Weights of a small GPT-style language model, trained from scratch on English Wikipedia.
Size: 4 heads of 128, vocabulary 8192.
Architecture: LayerNorm before each block, biases, tied embeddings.
Training: a variant of Adam for these matrices, 761M tokens, 5804 steps.
Each number is 50 + 10 x the weight over its row's rms, rounded and kept within 0 to 99. Layers, rows and columns count from 0. The size before them is the row's rms in percent of the matrix's.

# layer 5 MLP up, 2048x512, rms 0.0345, rows 957-967, columns 192-255
106:69 52 38 69 35 73 50 47 45 54 27 45 40 45 60 31 47 51 43 53 44 62 51 52 43 56 36 51 63 59 55 60 39 49 59 50 51 36 42 46 30 66 75 51 56 59 55 31 53 47 55 43 62 58 49 32 52 56 58 33 52 62 26 44
102:58 54 41 53 40 51 43 63 50 42 42 37 55 49 47 52 46 50 50 48 49 78 44 74 55 53 56 57 63 55 45 66 63 47 27 53 44 53 43 53 32 66 62 43 42 21 45 42 36 50 45 44 63 40 50 63 57 55 58 39 64 44 64 60
108:66 47 47 61 61 56 47 39 54 58 55 46 42 56 75 37 47 54 58 34 57 56 46 60 57 36 44 64 34 58 59 58 55 60 52 47 54 50 46 53 32 51 56 65 36 33 57 63 53 52 48 59 62 49 40 52 55 47 50 57 44 57 60 52
106:60 70 62 58 37 67 41 39 55 69 49 57 41 35 62 36 49 56 52 39 54 47 61 48 63 53 39 46 45 63 70 51 54 36 33 41 48 54 58 47 49 58 40 75 60 62 34 48 50 46 32 43 36 55 40 46 51 73 49 36 45 61 63 51
099:51 31 45 29 44 59 48 37 57 67 44 48 55 43 60 38 52 47 54 49 39 78 35 45 37 46 38 57 51 58 38 45 41 60 29 39 64 51 31 63 37 54 55 45 37 41 46 55 49 36 64 38 50 61 56 69 66 54 48 34 68 48 36 50
097:36 51 46 38 56 45 23 35 52 57 59 31 69 58 65 46 35 49 44 42 33 55 56 70 57 39 47 42 42 43 54 42 60 40 48 33 42 46 37 55 53 51 43 48 39 43 48 44 61 59 60 53 66 46 39 62 42 58 48 41 62 55 65 44
103:40 62 22 32 38 44 47 59 63 59 42 48 55 48 61 65 61 44 71 37 57 46 35 54 57 45 49 62 56 42 66 47 45 35 32 44 70 33 35 42 55 54 62 46 59 27 49 55 61 66 39 26 69 63 53 45 51 50 43 38 48 51 47 48
097:50 52 31 52 45 78 50 43 65 35 58 59 65 54 54 54 58 46 72 53 41 72 47 64 70 43 56 46 59 40 53 35 55 42 49 28 32 61 51 62 42 68 50 45 50 59 41 40 49 52 55 29 46 54 48 44 58 54 36 52 62 49 57 52
090:60 59 56 46 38 52 56 44 62 49 52 42 52 46 57 45 27 43 41 51 48 34 62 45 58 30 60 48 52 47 59 38 38 33 47 60 50 62 42 55 38 46 58 64 49 40 50 58 40 54 79 26 54 48 46 62 53 51 52 52 47 55 42 57
106:48 59 41 33 54 73 44 39 56 52 43 48 45 48 64 38 40 56 50 41 29 57 60 60 57 52 60 40 51 57 60 45 60 46 33 51 34 45 55 37 38 44 65 35 56 35 55 47 30 41 60 36 52 58 34 51 64 57 58 34 56 34 54 66
089:45 42 51 45 45 44 43 44 34 41 52 50 41 47 49 42 67 48 55 61 69 54 50 54 54 38 56 55 47 67 46 42 48 57 39 59 56 49 45 55 50 63 58 45 47 35 20 30 46 58 50 27 39 47 54 45 37 61 67 16 54 47 48 71
# layer 5 MLP down (transposed), 2048x512, rms 0.0321, rows 957-967, columns 192-255
106:66 64 53 51 67 36 59 56 38 44 43 57 51 58 58 54 49 45 46 35 50 47 51 52 39 61 39 38 56 54 53 46 56 47 51 54 68 63 50 44 43 42 59 54 47 17 63 26 45 50 40 37 60 56 55 48 55 45 51 54 71 63 71 49
102:59 50 59 51 44 62 54 65 36 62 74 57 44 45 66 41 43 47 66 62 51 57 51 59 46 47 41 34 61 74 55 38 49 46 50 66 49 44 49 57 45 45 47 56 57 56 46 63 49 43 38 55 51 57 64 57 50 51 65 45 50 50 46 60
110:29 41 55 38 57 54 39 64 47 40 67 48 75 55 50 43 44 46 47 65 59 63 41 35 58 40 41 42 61 52 49 52 49 24 56 52 50 46 68 43 59 42 51 42 48 50 36 58 47 49 58 65 34 51 40 67 69 56 67 51 54 28 49 55
113:46 40 32 49 42 52 52 20 29 34 40 39 48 59 52 47 68 45 54 54 51 43 64 57 44 37 38 51 54 39 40 59 45 47 68 62 43 40 47 48 64 47 58 43 46 45 57 57 47 55 32 49 58 57 55 48 43 51 65 37 48 53 48 61
099:45 54 63 42 48 51 48 45 41 38 41 48 51 56 59 51 48 44 49 58 41 44 70 58 63 60 59 41 53 46 54 48 43 59 29 55 49 42 72 38 47 41 40 44 58 64 43 50 37 61 41 51 30 59 42 32 56 61 34 50 40 42 41 44
095:41 56 40 49 35 59 51 71 55 47 42 45 46 43 51 58 54 41 51 60 44 60 58 39 30 28 56 63 48 41 57 40 49 37 41 61 45 49 44 67 41 52 48 91 55 52 42 39 49 44 31 45 52 51 50 54 38 42 45 66 43 49 51 61
110:39 46 39 33 57 72 33 52 55 53 40 50 40 50 57 46 59 56 65 51 39 47 48 50 70 52 36 55 43 52 59 51 43 46 58 51 31 49 58 57 42 50 57 56 43 60 53 51 46 43 43 52 43 60 50 51 36 34 50 51 60 50 44 53
098:51 26 38 63 55 42 44 34 57 50 48 51 50 29 55 63 25 57 43 30 44 62 34 44 49 54 53 51 56 57 70 45 53 54 67 33 50 34 47 69 63 49 54 58 60 45 55 41 41 43 47 73 43 43 53 45 52 34 55 51 40 51 34 52
085:47 58 66 49 41 37 52 59 45 43 50 53 62 36 31 46 65 60 39 44 53 52 41 39 55 75 59 39 53 54 53 57 45 54 58 48 57 45 49 52 62 54 46 39 61 59 41 53 58 52 52 44 50 59 61 36 37 59 64 51 34 50 58 42
113:55 57 44 43 42 63 47 49 53 56 45 43 60 34 63 48 37 62 60 52 29 39 39 43 52 43 51 45 40 37 46 53 52 48 55 47 58 39 60 46 27 47 53 53 48 76 55 50 57 40 53 43 55 33 46 54 52 47 43 62 28 37 53 45
087:37 71 44 42 48 53 43 50 44 43 49 58 51 37 60 52 47 55 57 58 50 70 46 38 61 61 70 52 45 62 53 43 46 58 49 50 56 54 46 45 62 27 53 70 44 54 45 33 51 54 50 49 45 45 51 57 43 59 38 37 57 56 33 41